From a checkpoint of a small transformer trained on Wikipedia: vocabulary 32768, LayerNorm before each block.
Each number is 500 + 25 x the weight over its row's rms, rounded and kept within 0 to 999. Layers, rows and columns count from 0. Numbers have three digits each. The size before them is the row's rms in percent of the matrix's.

# layer 2 MLP up, 2048x512, rms 0.0197, rows 465-519, columns 256-383
134:517471483530472522457487500506475496512524522507518498523477549476509517520546525513504508504491498501458490504519512503474487456493487486480492489495472524481444428434471498473481482493489491511497535493506483530497480505498499525552480522538524450486533460514499460485491468516478509552523513490521498520505442538492498500517503474515499485467477454459506508524456526509498538505505
058:495498503562481495574552494500477492515512508466483482480416507508513487478506503521521474517502465486478465510540510485467522541519513536532467484516475532476526488503485530504539478498545484547495511496533490467515454487476466488499478502471484466502516517485499524536476494497502496519494454476450501534461513507496470479545478552504503521499469497502505536454543499517474551515500
164:505488515505462466515501469491494509505489509509460486499480493530485460496511506467502504510507476475506503580510484553518469523506554520534528493501468508466478501508495448500488478514491505461484533512503542537531480513475474561524530499456481513485505494548515502484514497569506505535508495519501478519479476489489504521477521503499480476444475498499487494494531502467484513512473
123:507478499450549478515511486446525497502525535498464491477516489507508542449517520493495502523540476502483509511538518512470502498526496481467524506521515523517520467510488517493470449477514499475493489503482467558534503467484493516502498574445496544494488526474502510508523508493513508504504480516462498491533489466471506510405508510522500463494482494511509523475489497490501508515471
060:535485495485529507544497506519499518505501509517508534497486483551495535515521501497509482475517530525472485470496485490490469485567481526494485454501438545521515515454529504507502494477467486477510497523491523492497494484500492479538515475514476471459496522489508549503511520509499501485499505520514479500473494511510499484495484537456489539568510458491482511517497425515475516463477
081:472478512540515525487513539476541503495534470461504542530514488478495521542520513460521498521500501492481499510494527516488528524535528510487518534483506538516496529470535499489524492508497512513451503471432504533491485561502486503552482507533520513515506479492537462464523511465495470479529495489485482473500511504536487493505500515519483478480498425495525527454515505486513527456472
064:506493474523492489504523543494487530507519489473492546491514513482515527485496503480527536515508506486476482466512516487528487525502471566506511497506490496516495472447521496494529531534506517492500501512515502499519499510505456506456446455525487550467510469499524490481505508524496480472488511558512444490486470509514539486508470531515482450497501465530500549522541476510473521529509
070:509496496504509502491511478497514529453495554493504522489507510538505485496479525494523503495516439503502495471505579530451482520526480517508503493491541470480513452497451531479495556498528548502494535506532490488504539495477499481481463477438492475487509523503515491508501446511494468529466458500508498520476519453515559492512508495505511494500478481494530499485514472519484527508502
064:488469496534514506524512550521496498460542481508501480485538526501468502516510507467520489505535526491488503524514520491526485495518494483427507536434568481448491468451522515471515511507498521530452526476522506489500546531497463502486464506497471501478497516515507452457481489520559513500492505487519488485546505517510491506500499495487499500447495471478469510495530480475466497496493
075:512553530491518486479500500500482523533531505533492564474481468532510494403515484513462499483479475513498456477518451520498476467493528503556483491508486495535474483553495509513483530508502517476500516526458525509549441407503493481497505470481515511499510544523489498505513493514492485497539512538477463491551487476544505497479550465509513532461483515479477473537482505478501481431497
162:513500497508494506513545427574473522518461473515511493484456470523493449494475514534505504508522509510488494468532490495506476539495538510508493511508517517515504455505533491523474473546489480505500518497529531469545504476476468461505463495471554517566550485521571511516470519558504494524507509512464471513490472481501494474507547509482515467519498482489508452511511485543500509479501
063:476467501521477536469474537460504458517520452456503511518482547540521543468546485519523518508513468513486491487562481471519490541504468489530487488491492445519519477434524479521503499529450501532496460490528513492492464496486499535499548484545493502514523474498490454484494522509536524504521540506495477528471501518541546488491525475482466533547511518498480489491471464553486465470528
056:499484534489515495460492492463490490506440499529477529498531479512510460528470472493491480488492477497481516495520511498512500490496474486502536497550522518531505508550520509479467509519464498547507513494456512529478490507500544500515477541521512547532473528526520508483527542527457515512508498457505435506552549542505508519521502505494473513497541512554514524544450500504547539527480
120:534524533504498477496541477509494472470523492513477482518488462496515514577520520507475508496454478539487481484555552504451465524530479477452443506519447520481486488504497486500436518500466518507486510516531515518497470485465514517529487498550503488473510465491545481470454502497508494466504516471496445501576517518471480459559514499479502552499470504488505476504442491502509518530486
121:527495481504500469520507554512515542499490528556499503519460481499505493552465547487475563519537502504473494480530485550470503518571500479511475482520518478487508496527481481502470507484485499479483485484531504495531494474492539522532536499514474535502530523488512463507546501503489522503491482483514511516497500531482433477480465491519482517476512548485503473529442490496507508556495
075:507443503520534503525536533486506466513489465541533561503480521506527537475510511478508517487489516521485513549522498492485508456500510492504523559464439477546502519525520508506524531512500485513532527500436507542539496547498491505550527500518450490525467490502500515527463517450520469470522494521509482484498466524466486496495529494497467488466510479502498518440505528484538552524482
096:506458506475532523498547510494520505434528503442509505481548485525466519512519525477490543518505520553497516528511460515473518468540500470510470525454525509505485495515491519495519513490488497520473497515508518545530486469509549506512497505507489538486547517514497526499520523490496509504462479444488503493564516489490461474438469488506483497519509490516483492553491488471527499484458
098:482558486508495505524510527471484483461480486495522497538506538460523533567475524470497502498503513504500491475534450510480506515481494492508483501481492485496498465510498492502488490456495481524521516516531528490518489552500524531516453510466515444517528539505532496523479510511480452569495508435491509519547548567520495491481529455547488514464531445531478503498467518520516457507504
065:460478490520509477550540523494474530508519512473501522512537510446498522575473512455513534531522474508474464452483501502489476523484486506508516571502480512481494474463523538459529525517536463495487559490568492522506492536510517505513510473480490521463520520493474509539519472474519513490496487507453479485437513512507514489528512533486500510479485457501518509479512476505483493514458
129:505501501486502518465494508482489489500475508516551553508463516488455477523481495498508507531490514521536500508552497507520469501464538461472496515514461532520473484509504480507503517514506487505423528467510522499460497511495443493523479506501490482460466507503500488503492496476490473525456525518496488495531500507504521539508522481506497490483497455498501507487524511469509492498446
107:500524497475501488472523533524479493497484502507459538508471480505501522529507479512544567504470484523542466522563500497483462479476481491501495469501458515499491468497496495537500491486497479557493471456490477513528516459515516476528509500510487513488468468499517479562493524499482470496455477526487474517538461544485480477508506517508472497507505450494501496447474498512503451515506
142:483445479507499496509526463504522499506496485498496508516551453539522505474520507530500505542549504495518523523520495513460494492489477542475486515488504521504495495466515493497431433473509546521518497523506450510556499465502496525523499522466483509443521483504482545488550480482533470519488504512504503514483493492479527500450501460514531481496453523493433524526469495495498525509487
148:488462488460490474546501487506478533441499496465512494500525439513501506481531491522516573504519498521515485523516513528500462535474506552487493487539494469511502475546536508500538547516486464503492507510519530532503476492484496475540502518471477490505485490509462511475469515552485467498522472503513536505510515497508464476479500543441510512504481472523511507464492494520486512492505
059:504501438472482501482479517509527469561482521514453468524513500498531497532494501527462493512493513517543514536528546517471509521514504522521487457511474543521501501430491526429480519469520485506498500478477503498503485516517469517483493518471486549539514522485514479468493525508472506498500516537501522480486459500491516518481481501529511441476514489485506561469508458511464516478496
053:510438505521495503533494495470517523556439468552521448518482493445465502496517487511501499520485496508510533509499536485501514515511493491496470519496485498543507517520493527502486492515455452504512481482520479508493511482491485521467506498519557460527459479492503508428517482502481488489486528525513476487523454502489502483497515481512514446443500483507474538506481559476482487558527
072:482506493529475504467487493523521511520468502496528541486463491513541508467452508505500511526503422501529452478529520510492497480528484520500484484473531490504493493552521521471470488451519500509514503460485519514483456528504456549526491448444444493484562467478525491494523523533528518492532493503495494511520506503501492510485524492518507511519446446471470514523496501500478512445485
077:538468499487540536448537542483476519505514472473509509497466510495514512474473536499526531511504489516494494482534562468514489499515505543513472488486467478514474538545491492498461507501511502525485514505501506520509489482496515483538481493467557561515521497492493505519478465516498497472494462547489477520499462502530521501503485478458462476430470505513478508500530527465500514507495
070:532511485442487498495504489513517507509472482524528489482492481488535516502518476497510508483506537508447507451492448493523486512492517460514474510471537501528513532533480483530501481556534428453551512499473487510505534517513532505497500514534522498548544527515483516488478472428510543515530484458468518471573445480440490521437520501488511483516503468521480475552501514436507464500450
060:516500518504506455472500488500469492531530490463524535519478490521500531491492502496512491483492459448526476502489483464485512500517517511552486494483488450508476511573496507495523483498477494455513487540491513539532477469526476493566529502501521507456507572493499507495517510503494510442511492495481460497477493521519459472484538513482506493489480502482476496559470520519485527483466
119:504526518474463521520559506543470487499459513507499456548531492526500444556500521502512489549524462491490491462520524548456480530522471465471494477536534543529517494509512469488457520512490538502504514497512502478504485470498464511503502505538555498471503530480491478488559527529488546511481471441494488495581539551488451499480495473498485535513525467570500471504514504518508510511471
142:463503516508507488489514456518472534524463466444494514457495497452503475465485530500492524551474528506507501508504506506518461483496526466531488530521518554450482486498505496517538466483504565489473517540495476487534470483474494512504497504515483535488517508493511532510498496513523448503470509529498501524504512521494509553495534481542501483503520512486480517490518486557432522486504
074:506499520498457519486505473509525508487514484505492471523496513480492531445517521503490479479489494487492485515490500450439577502496483499517474535465457481513521542562494500507502512543442494536506501521466516500527497512518429479503511512570475527509493440496510539488490535509487488440539482509484485508457493510494500485515473535511516462469504569503516494463563454515505496525478
106:491454475512473500511508460518457545545497494497464526504494489515498501474475523473502527514532530532499505529524528500487489506539493528452527415516524510576482468566519504466468510506455492511492483482542493525542458484483538484508478525467495460529492458511524493453494540518501490479515471469487522520526505475453512502484501525466486527492525483523502546524481512529481515448462
067:547483470498529526478564507503520527499493505504538498513486538521526545472518519535513509507477546498487517506523493490470506516518505500506484519464493519522491513487488435514503484503506495547518524504483481549517489498529486469519493496530533519530533507521489457522505537464488493471497521521487459509545444546502525496473498494487512478442524514537500482474534471500500480518532
071:496508519525492497498487440490494511485480545536523543486503497544532484496510485490493500521507435486495448451541538505519497488475483502507510451502503480491491473586511488467468526468537528486512479499522496471528496496480518527531495496465507455518511539500511505495510463509485462518484455510487487528508529447564521512498494502479530524496482494507506526548486513504503519491525
124:529543465563492481502473484507468504528493506487527469539482504539488519507475525484531542464482470522486460485507470501544531508518537494486494509512510511484493494468519483487502549492380483529461498506495503491502498511505506481513470494524498485489498496508534457528499468475490522477500541502494482515503536502488501516518504482513497552473524446522498526505508527524470479526475
087:492535465522486466536577445521493496525481489471474510511493513496528435542481499522493501501504480514504515493464541554451461469503491490530526535520483524466514496478474475492485519508557496486551540496535481513498462461522504507508523531474479511499492555468448488554516488502470469515544467524458515460435489495511503474478477524503511473493443487495544508493500512518511493472461
113:481507486488492507484561530493502536486500500482476494513524518505504528558494493494478516481458540521470512519519521485532501537488490506487497506492464460464496550510453500507499553517526473492458536507470506460468454548526483488528482504507495485516498481483500436478498467499528516468530497532508513483489507500529530515510517535490478477499506513515532498533508516478463537536483
131:463479479473498478453555504513485480519489482537487500487484525487505533541476502514496508492499496522538521472520486499499520501537479449458500493511516472496492497468460495482520533483498521493454501503519459477474471502509495521509472523501532479526473484461505444517473518502522468461499486463479501533522473490501477515519461519505479516476508504499457521465501513476482472523481
157:485495490501518476526534529492463531494478482460496512488515535469498540505536474483510519520514497509473467522521459563488474500510547495542439519501464507522481501512485493519498468504485469490462553520511504495476481511460446527470469503459480488517485453557542496508502492483487465518495514489500478519455467522530473476493492497497505523472500491518570489488509483490450507543495
063:492466514512523469498477517491466545502459450486465578508498479479505506558499495477504501511476467496495500492470518537533487489518497502460520509490512487490502508514492513481497495481521526479485496475521518491469491523480457527499505523456500476492483575491526448473528480500531502498492489467520504526503525472539476487513504490511495480522493468485477526525520534527494489414482
054:499507499457499528552519523497477537493491496461513525500494474468506553521482513499524482466474504505505505534512517496528510522536485506466490500505494538561441513482512541468480502493518513522449529491523567487458496507504457499527483498492508536519469543476503511501501540504472510478542483485502489507509483459486496506499525520530521474551452496538525502544567462514495516500473
164:466508464532466517500516476506463511480462493512457530532438501478477510513488531463507494517492507515493513509552496489506469517555525485508495482498494530491472472499517476487494483533508499522515534519518534468524503527506518529490484465473481530535501504507517481500518473513524462517514496487504473525501456482495495469506479523499530502451506494506504472498465534482446478505479
068:492494514469470491516491503509520463569501437493459534520534486494533525496519494505500512490519528471449496495489519479513503516535528507504474505493479478497482475524507495531468473499460482500509487505460516514499478532516440545507478531491486487506499517530491467468515539458519518465481553504528505516516430466515475510485487492510481493481509506484496486507536514456502481490503
116:469488492533476500496520528505557503490476506460471498511508474477523479482475521514487540531474510574483526519503505480515460483486513450499567546514500569511438491497536482513465460525501504452500492536511541485485469527511475490510501472475528484498512512452507498486565492476513512512480523500502478525513498510471523513502511457450515513514480532506481453515490506535482511523482
137:485465503509500516495530511531512506480490472521507502506498560504506485439438541532521510510505524481486495522503470486484512537511504509500497483505533492477491517548499499499541479526484483498482506462504490496510503510500493462485508509459465457531506474533519493491520510501511429543511491468477499498470510504562478515507509533509503513530519482476543519516546511503485498495509
128:493503502450490538487489485529496498480482501495510475494476476506505481496434492514496536490490481499469484465501512506484464549514532510482487497537493527501512514528460509527491487556470459574470472519526571518483506527505470522537517529494546457493508516518546543494484479491504495505486498432477513477495515522506494429482494532498518536484495545512476485494486458516508492508489
136:530503476509459509518523512484488513464490528489508503468474484524499490520505499478501497481491510508520500493505522485511487480493486509486448542512484466513460501505489500499509471492487477523495519542510492477496476529469519507500531440518482481474494505471539467501482484466531555531504480501501510545509512518499511521538483512507505521495496480514559461519478477513506491514480
147:490455480510498534498497486501488526552438482503500480509472454470519462497488557540505513546472540512497500497519538500535482490478525511486459486514476501486509493511503535521503492504509483455470531508491492511516454445490471522537493510474477520511522553486520508479486498528539488533485531499529481541522501513508482492499465492509532455488487524516514512523509495506464504518476
075:454479527501491500489466487472495497509466531544493492485499491555535505471490542523460488500490481523524450561513499510526510505494510514483514448505496495507496474543520503487486465467458495483513493495489487471517470493461525518512520524458512482524508512530538447518450489545576524515537513529495591536557519505495457476502489503515488506501431485483500542512469510481537494465468
073:522480490487488478492497522529465497519505502522479509452485469497497508491525490527492528504493510474520469526478504508507469502522507459542526469499450490496506435464520487552536515515470491504516513495514501478515481478518501485498500512520472494537501481492437478540493529494504519510528515530455512507459493534497483470505508497516526498556506512509513504472537463500497529511528
168:497532503503452498486486497524504530521451444477487506492542497526455515496518522462491502530547502510506493486526487522546493557527536513504503510476423494506478493498564467532488480534517505499507512511503502458443487510518464461506489488471492492510481454523546477534451512510524483485485506519471448534519499491524463513494521506476508513478480449533507500474524502536459504486509
068:488497475490459489528550509486487494504476505480492528492557494492474510590489480500505463497540544478511503504486503521518516529505520462508498552525493502484511526442518518494531504503494520467530537548493497507474511511548474501517506509522516492494463500490472491519500524506478522502480514506481460456461513480516461506513499502512505509544511491526512485517461468517475502504496
069:496484539506494520478485493462448480475483540530534520509548454470475521502496528524530545486493441460475464454530500507547515499539524487511515502473541456475482512529528514484494516474520540497487507527513473458509488529522538486506501453494493498527531506513514511548495452539526494495516454513460467520510565508507473476471487515470494538486487487510462512547525477504490464510514
160:452515480488469505514490490455493505509518474482468477533518520478489483470544495511506560479498522501510474493505478539569484516503503515512502497550487491450477485484504493526505504512488459527483487512485488489476497531535461500520504504506532502489492472495512501499511517531511469516483485534520499520467526472505468484531501547483523510480533495531516523532539524527439504506472
# layer 2 MLP down (transposed), 2048x512, rms 0.0111, rows 465-518, columns 256-383
089:455489500568490531505451483488547489523543506517481494487506523537483503506514509482494486555526531465514509516527502506499495486496459482505504509514488492491487532505482508480485435493529519428503474485540478537492475512507470534474473533497522505499529491505484495514525468511495504501492505497500493518507439512488493543453485462526506519486450510452506511446492497497532535486471
065:490494514466500513514400505477478489488473481510493513496473490476486503487489487475515501473484575503521512494491511495508509525477477536484495511473452507552512463513527486515493475502454546481529489496493444549466491473502507489485525495476490502481514483519457500513479482456508497476482484463521466486462493503469527514443474546514489513457513501542482472531490488514498503492527
261:488518481485522499459508528497510479508503510506557506470476494474515553515489496517506491504517490514492507440480502482463532437520480450457507487494529509530545526473504575495501532475546505489525501485505495497476479469518525425491486501533508536516502496478472533508486505421482497500487516481484501516530527507501489464523502529488476505504541475474522521487497498520511487502493
194:499513520522451514469458532581473487514515476500552474510518516474533462530489480498492496456462503500516461499452453485489495512472529524534526506466504519467491487466496472504482537504493492513516519523530523461470507545494475493502505458547505478502519501521518503466468489530488494535500509483510481506466518542524485486550493493522509532517519503440487469520522478505500492514522
067:485466465522515490491486479499490492467497521455534485475486529454538528513505482475539552483540491468496499521485485507500505502483508534466487510509495489519517523519492510543496479546529505480490524515487525505520503498495505522464493501528509465501501458514450484514503505496509459529490499523549516484545467492529500472521532519467576521490533507511517509522506533501485496526503
088:512524508436499470484506485489439495502490483505485500502480492500529483460498508491506521539479488518510501485486495496527498497517499497524511471485520502510531474505506469537512519467483488489509562501522520451511533487499517501463542543511506465519509513503475493525482477527503549499475487524507525480482488502523499517482518542524542497529480505524509475533482494483506510493493
075:472477520496491498515447554476501537468444495520514505459504465477506483523464509467520456510490505516500526487453503501548541486485542445483530540493478530511488483525510543543562475483503529496481502533506499496463540496467520518491556528483479530516492525498479539508498505471523504516492489456477549496511500526511506439511467524472517504504443508517473498494472516517515506493495
078:513502486456483464518466480534509510577507482517516563503485479491521466522521428483523470480528560506480514530503501492503502518479540482503478517517481524521489517514496468485521492505459464540486511483452497472506493510514515499511539509472512516472492472488497516516507504546538489488509527517489478501502495535512485508461481474508518546472526514489479488509492480504478488500494
069:510537522503540534514509486524461491481491488515532506470484479476511513518430448493519545537536471523477519512487523501468478445541560506518493470504483534454504514524486477531509446504479481490525512496512523487525514501490508488481528494521506536473480520496477491531491516487506534472510488539514531428460497488518451502473483502521479507514528500537490495515523518484475510492503
092:490470478495508509521503513493496508470479472513479449491522533493482508575523558451509516487496523492519508495500527512476480522510474481444544518470484511466532541441489492503516518537514486474477478497522508510508546548443484501483480463511484493474520481518516490507529551472520487488463515462531539499459511466491515500511484506505554466513489513535534475491532511527462472496489
144:523488480548499485518508514504524519527526466486517499454500455525504493508490476507491421471480505464494529505512497476524509531488499539511479521462530516502544530448526498513481498531499459469490527470514510520488482484486502505449502513492516498542521520536531555493484511491504467502476519534491495502463461497499506487493493485531490496441485510447518513468488489544542493493488
068:495471487525456519550538486491490532465487503482488510515490526490528528497510508461528463524515496476492547433484501490456465541500483530498496502539469527486457514541498527502568548526527498475499489540492500535489530484485490512505489501509479529498482536532474531492504541500462514534493495507498540490503484498442498488488481490499503470493485490546512478472505520494495523456486
061:519519476556476487518567527504517527535484489457487455499520497487495533506460470516501496544469493514516539501515488442497514565454509449517501503514501464469501481495494504528510490487527493539474475511502465505504502489524469525516492481458529533521471475490527509501479513480532514518455512506478488509451511472476494465491523497511485483535529459475478549507506503431513491495497
083:487517536495496530524477494470537507527522457499494555508475472479489499474559463487520520505508488518489499513511495514511497514510477469493516537470520515519482493493492479479473511534513516523542499464488496530503515477506502498476518537486478527491476499490494481525514519509498513496503476522493506482480491495478521505465511496471492504492475503504500479504511511457527528486495
103:478497511539454510479452470516515526515537469502469461461519526467530520501478448499498469543536523500502495496524481471518547522495451476501509514510477496480472517480467503476477461490482502489503475504454466509480534498494486483501473499523492476527479486486456500489530491524495488491483475501477523538494549504428519449489522509533488472517509499491481492494464487502545563512522
090:501513501482481499485468468488478535500487507494506486502546529470477486516488498503481487547481513507494491466503523498528505510506472473530511466511548464476511449524479513522492502463506536454518505497514503461488519474488510494467513521514541462449443501504493525476526473540498490539478472493556519485487451479452513511532513540457540481557491495503536500546487511485510512479493
095:467507527545437487476427475480515504554491496543454476516452470478488451491506472522501474516515493480523490485495480503516452466516514513476502474543519501512497521490476488467483514529491517470510493471485455480471528503467457529488489506511502483500479494499491498491515468536469497484510500538483504485458521516508509484511508517507488505446528482465509471471542504490491491508496
090:497469509528505462499483508508531537491510540511521481464515516530491536470511506524487510511493490495493506501498479527510459503491511490484540467455512531489484466478532541475526500471517536468497506478502450517532529488521486552516487506479523483501507512500476502511495504444495471531496463515474525459491460518469518511477503533473529535488496486465474509477491487507501536520512
075:516501485453507514436484490476506488523504483508458513524498479528491463448509486487484505478447509471496535490488528505517514498526523542511472430519519492489506515498519498509449506474531532526505499514502455476485512475498500479482503525495497468495506507501523509457506491532528522452482487500556470486565513514515527517445493534512478539526504526439535504513477524532559482483489
094:506483494506506514489495549504511506519480527507502508501531485485491547489529495505470496531492481465501527492530497481474529487521450477482499501513476475496467534504487547489445501450537530459511471520489469520509512463497515511500527462495512507488470542519461496494551474498501497464512516510499503519431534509532504540503509522509486496501468535485494490457543530463531481510525
114:500493476480477505453423476490468530505480512486540539514521535452486514523475515516490565508512480482541508523503519467503493445533524493526479466514531478528485471522462519452497492508461507474506490521520500491485488505493533495506469527528502489481468509494514494450462496525511485523524521440537483492507480461482485494467507466501532496505533474527507476552454533467525538464509
201:522500521485477510474482506499478504519523515464494471489489524489502501516495512478503512473489478531509495512495523483500460495496523479484511481539503464491515510522506511514524567518527437461497518494501533496418498561548495466487524541542514503515492494501509456483457513532488531526494482495524476468505492492528515500562490517476431549485554507490552467446521498494529474495523
143:504509483519518483538521497489522510504508476490503481470510412520481498479499486496501437471463491472505545451486552502506475521510490533501510495487482559477512466508471503536543457484517542514503533496482500539476515519499490535528495482502504489552495518460479512504507511524486484454483528559504546490491528483522518494486500484476522514494466510503475558479466478540486476507492
063:484492536512554486503505502490485527459442540438529536480486480481486567488528489483506492488511515501489520490455447542556488476484507496509534506486477487509507480545474470532513474501468480471540484496511491495475475488494511496473499530484462438521523512484516476522470486498491480520518487452488510523495486488493517444525546460471540528495506528533479465539472523500513520506530
056:512445551478502466485534501555515455472443489501494521523507463546484511500528496452452499482505483510536523506505479509515526474487481453505515502511549534448517506519499495518512497480476492512522470497482504513508488509506526492483490496482499473534443517500546519581489516476507505509492502473459504541487503521520476483541530457524513442504468515464519511499460502440512516518505
081:457479550478493481523501489514534495475442486502486458500472470531485527537463496453525499496483541442528535468482512527488484487496494521519486545532495499506469523490481509498519506523491448471508503528531501495518517504489467472517472539528484495495500499468531516499467510496452485492493502492513504461515487517500489520464469461429490473506514527516498472526476493514526523488520
083:482488491539484469524425504504538536485474514473525481488488558494532497504509478485485473522464490471517498506492499522539516513527498488485501466523499515510490490474489487524509452510491508444526495478500512472513492519491460551505538470518490461486505528507465480469493485535507523505479480487512475488494529480488487473513490486496509485533489491493492538493511458455516474485489
081:504500483495522537493497491495499508505490528490455507513533521488466515522507529508515521520462520483553478482502493469428488522491493489499537477509521510442521493493502511494496513449452525487485465510509524468482485469465499503508514501491489531540515520475515519464502489519485469506497518493505481536443535547539485485491501525496508476499508508480536493489497510491483537492488
061:472475479545513505490519504474566488469476542531482491496528535522521514473511491455494563468498504503518507478497512500489531524504525458477502456510534492498498463435493477513459498503511490502519503470520461514488522533475487508441469483544499447466521439509466511497522488513511524490493520489512485507512463498508504514494497491505517489503496488525522505451485475538490531500484
119:517509495511524495502453512471482510534520446528513507534499508512517557464535431492509480546503540506491500511519478441555523475462461540500539515446489520482496517457500505502479521503480493476504459480497498494522507462480511511492475482500485507495490461488496506535511490516480504474529461537508518506523538481449509494488521513502489477492490516453517469512514494515500470513489
151:498515514490546462514487547495495502530483519533548510519505488535518516527476450468482465513494448533490448499491484481496488506499442541478547547505516454522511510489503500499447514510471474526550476506494529518481497554511490486531523518538511409508490487503490511484505528458494498492505528506476486431502489482472504460515496516482423476501452485476494462483508548488554496461504
078:471477478496509463504473470511514499503510420565483534495515480520513480513519493492489490485509505555519481508528485523510489447506548474486523505510491497513500419490502510539487481482547504486501529499522519520478505489500538513476500497449503457483487524493474510517517478453501489508496515535480511551508506491512506484498487504527518509500493463521515463522448505515522505488518
153:490468485518544504601574494483561495479505492486467505497499453494513491457513514485477476509478528481470512503474466499496523483467488475492503539476511505461485478483504483501568469489515506484499498489473490534495506496531498553483531500451496535512517492454511497527497485526508487490528539512526485502525537496497512516440480491518528498496483509532512515452461494495499482486526
077:505522509521510455508470493498483472521454498504488490535508514488500489543506487493495524494509508516508478513499510466498481504476471503507488458488521509491530470527519517496496477455518520438516458469444495508521499521496508528494512477499488443486493515503482478488522492528522487472498461488521514495443545495498505489492530491526496532525552516502503513498521494471462470522505
079:487520485446476463526562547502497490543510480504472448522521568484517507492495502491512478482450563494520482507501517508538520544463524485472551546487522508536485516455486513492495506525474491517524480502493455511516482475526477503556491503509532554501493504506483457482490530501487497520489556496509534510487481508502538509457486498486512507504463497508506449451495480536519483504472
108:512479529483528500502459490503535504484494526513550501499516500462512524487484522494503482505484517452528567512460507512487498484472484513536501524455524516485514482541483498492507523453542510481479474511473477519483521496491467516475501519456495528510512518502489499486516519440499510489514481502523523477490527510472518563514479511506519483475497539503484499453480488469528514504528
112:457458495472510491438433546507505474509539538523517531493516499485479537459560504495502481477478519485483503508497503491519501498541449486491467474462505474490505487490521479479483504497467507532463492511488470502454521521510478491498496512529479506498520497508538544436526483519484453476454469465540460542567493513513515521477509512524498510519488498526523516491491520529486486494511
108:513468512557537499461502485522485479514507492493516527479469509498475523478520522508481518483490474460519488493426464502494493512505504459491476478516510510481494518550509487457490486497458503518519490544510501479518532458479499496505529465465502526495483516533508523514503489532495518486499445503508472459523532520508510491541518467517563502501509553473485503499440483522488501487483
121:497455490483556541564528504463542496506484520499540550478559465540512528486504502495497494491537511452472526481507475464508513502455476499476512500504498546496518498542511487490471477463542493473507502502486544528484531479515518478519511476518498502495495532471484501477469461465530489489484479555470533489455521509519532472442496520541516483510539545488515492474459502488540492498490
127:528525467500537505527504469513531508549521551482480545495532525501489485521522510458531472513460502493505530508501469462522517517472469469512518496508493477517452447515550481485495516472506546496534465474480450492535513494501518516544546493546502468442496507479514503495491485509493505484500506516472513483482515494488461564496484517485493516473500480491520525526496544504500536481519
071:522486527512492456503528553505551519517499485501500470491521494522479504502517491495498525541472462505506535462518533497493469503461498467508485522476509529514474535512457476506501517556502501526544492515511460464501498496533508505499525505556497467519486476465494503510479527502515493533477525540527484509471471494531481496523502490476494503538520497433522495529488526486528502496498
052:478497524536534559559454510513534528473508489512542461470472489504503471516490504497490536500484529504527446522532496497486501459536550475536529514496500483479528492510499484515485521557489455461504492524468529497517510516476505524477513474506496465482488460473502535528475527483474515507481501543484520458536506498479487472527482502483478508475522507486529493480484513551500471516524
146:478472520543490512462506492501539484491502490466473473476522542493491527489519469471502458524428522477505497501488493517491487507481529471468524535492521513482469503515521510493505531553504487499483492474495507491480511547514453503565503502517486523492528530448504481465513504487525517539499476474472523503523525504487480553482540501489530560469522470475537503534485511487521508511472
076:524525538533514439511486507439489502451481522537518498450478543479488484481549481468515497489501476543530518463484488527485504484489477494512491539493502502481476497471468504463500481543489459454579470501495495468481512516530522501526537481491490488471495493531521467511497514510465528501491493542481495505436499486521484473504524510532509548515495470543474483539485484525510513498499
125:500543511504495507521476504464493521496530476521500537544481471493496495535530515476501484517499532510488464499502490455458506506510476507513512510501514495494491467506485501487453508510471478579487498489528497481500500493499548498546516482508513451498530483495491515514533517482478481517501483519508473546510501469460500483509482511491440474477453462494513486537525533480514512516498
127:463468503464544517437509520495546493491505498481485529485505466543536513461468495495502480496515499474517494559481486470508540521465481463529518514490521468538497513533498500481507540463524474499500479479459474535526518498518513501476493501483472490541471479516412482529503477491498478481528490538482539477474529502503529493473469493522476461486512473461488512492491525465505509509529
090:530518512469514497458528508479542494492517511481495466510537437517503503492483491520503516498479478476517528485485522501495498529486484509496517505470516480488512493472498491529458537476529487504504504498469483515522476500490449533483520558511508499543516522484450512469494463534464504513503482501499525480486504501555527466530481484481491503503475481454489500478478483494539493496456
109:506508458550580517492541465504500500518477523477483526517486489495495481488530490472485549504503496471507489495512522490466527532549462486518478527495470535452506523501511497481524491542508574516526446488511482485549510472479482526466504501480513480523518514510508492489480466470462533473508458515515538456502497505515534551493435519458482507468517569503488548467530515527473497530456
135:493451511484508517512486500462531496475513529514518518481474429499487522535518482486536480519466516488504489472501489493508488462448477462471456531489520496479512502524502497472541484496468485525501474507469519539530484495521525512508482506482519557512469555506472507519495494522495487491490508518526522461561529493519502499457475502517509510503518487477495508497470507472520510512528
081:494511524479522505523553530526489515485489457473484466501467545482510541579491490518515528506499522512484486462482506505471481509501503531499494541495495503528464541486494497496504496500491469483552464489492490539511505557530475501512463472524487538511498499501435478515520504476457555466491452498478527463465494476507491516493482493487483477490547546496460524494508503521466524479508
077:498467518500516502509491529461498501515463518491488460493527526470488505548491479494500501514486509499486510478470535460459504514504468507474512556509532511488514502520468531498490451530530514492497477515454446502481518530501489514475485499480501526466452491507538539453504504494514524487472524457540511481527524498505507502497484532515528483506489484510487497481424538486528493482487
135:431546486491478495472502449509531469506482487476520490510528538513467500480495507484485460504483494500500512506493508502548522500545481547515510525501498513499462553508509459565479477507509524555507458470504499467489506470499493523511486491500505499497475483519513481516473503560524461523502490529445496538503506485517498556532513517449471518497476528524488478500512485543480485508510
077:540479491563523508469508534498438492468530526527534512454529483496484497439504520544495499498524507472509493506470509495535527516497476494508512470486501511460519495526489517510474489499515516530475475480482510510465487500520500469543493481528482489503501486530539518479511484502499500493515530509531471529536479514504481521500507465488517531493502485480519493473500524480469533505513
082:505488502517502454559519519511545520502446486485484484470475498516470461531466505473499483522434544529531526485502496489481531523485455529529464493520478541500522493495440498511494501529490490483510463486498501483504505475516468478490486480499477477515499519490529508464487522516481538499470501493547474454510496473460491524537463533531529498520499518489501503493479507487523530476505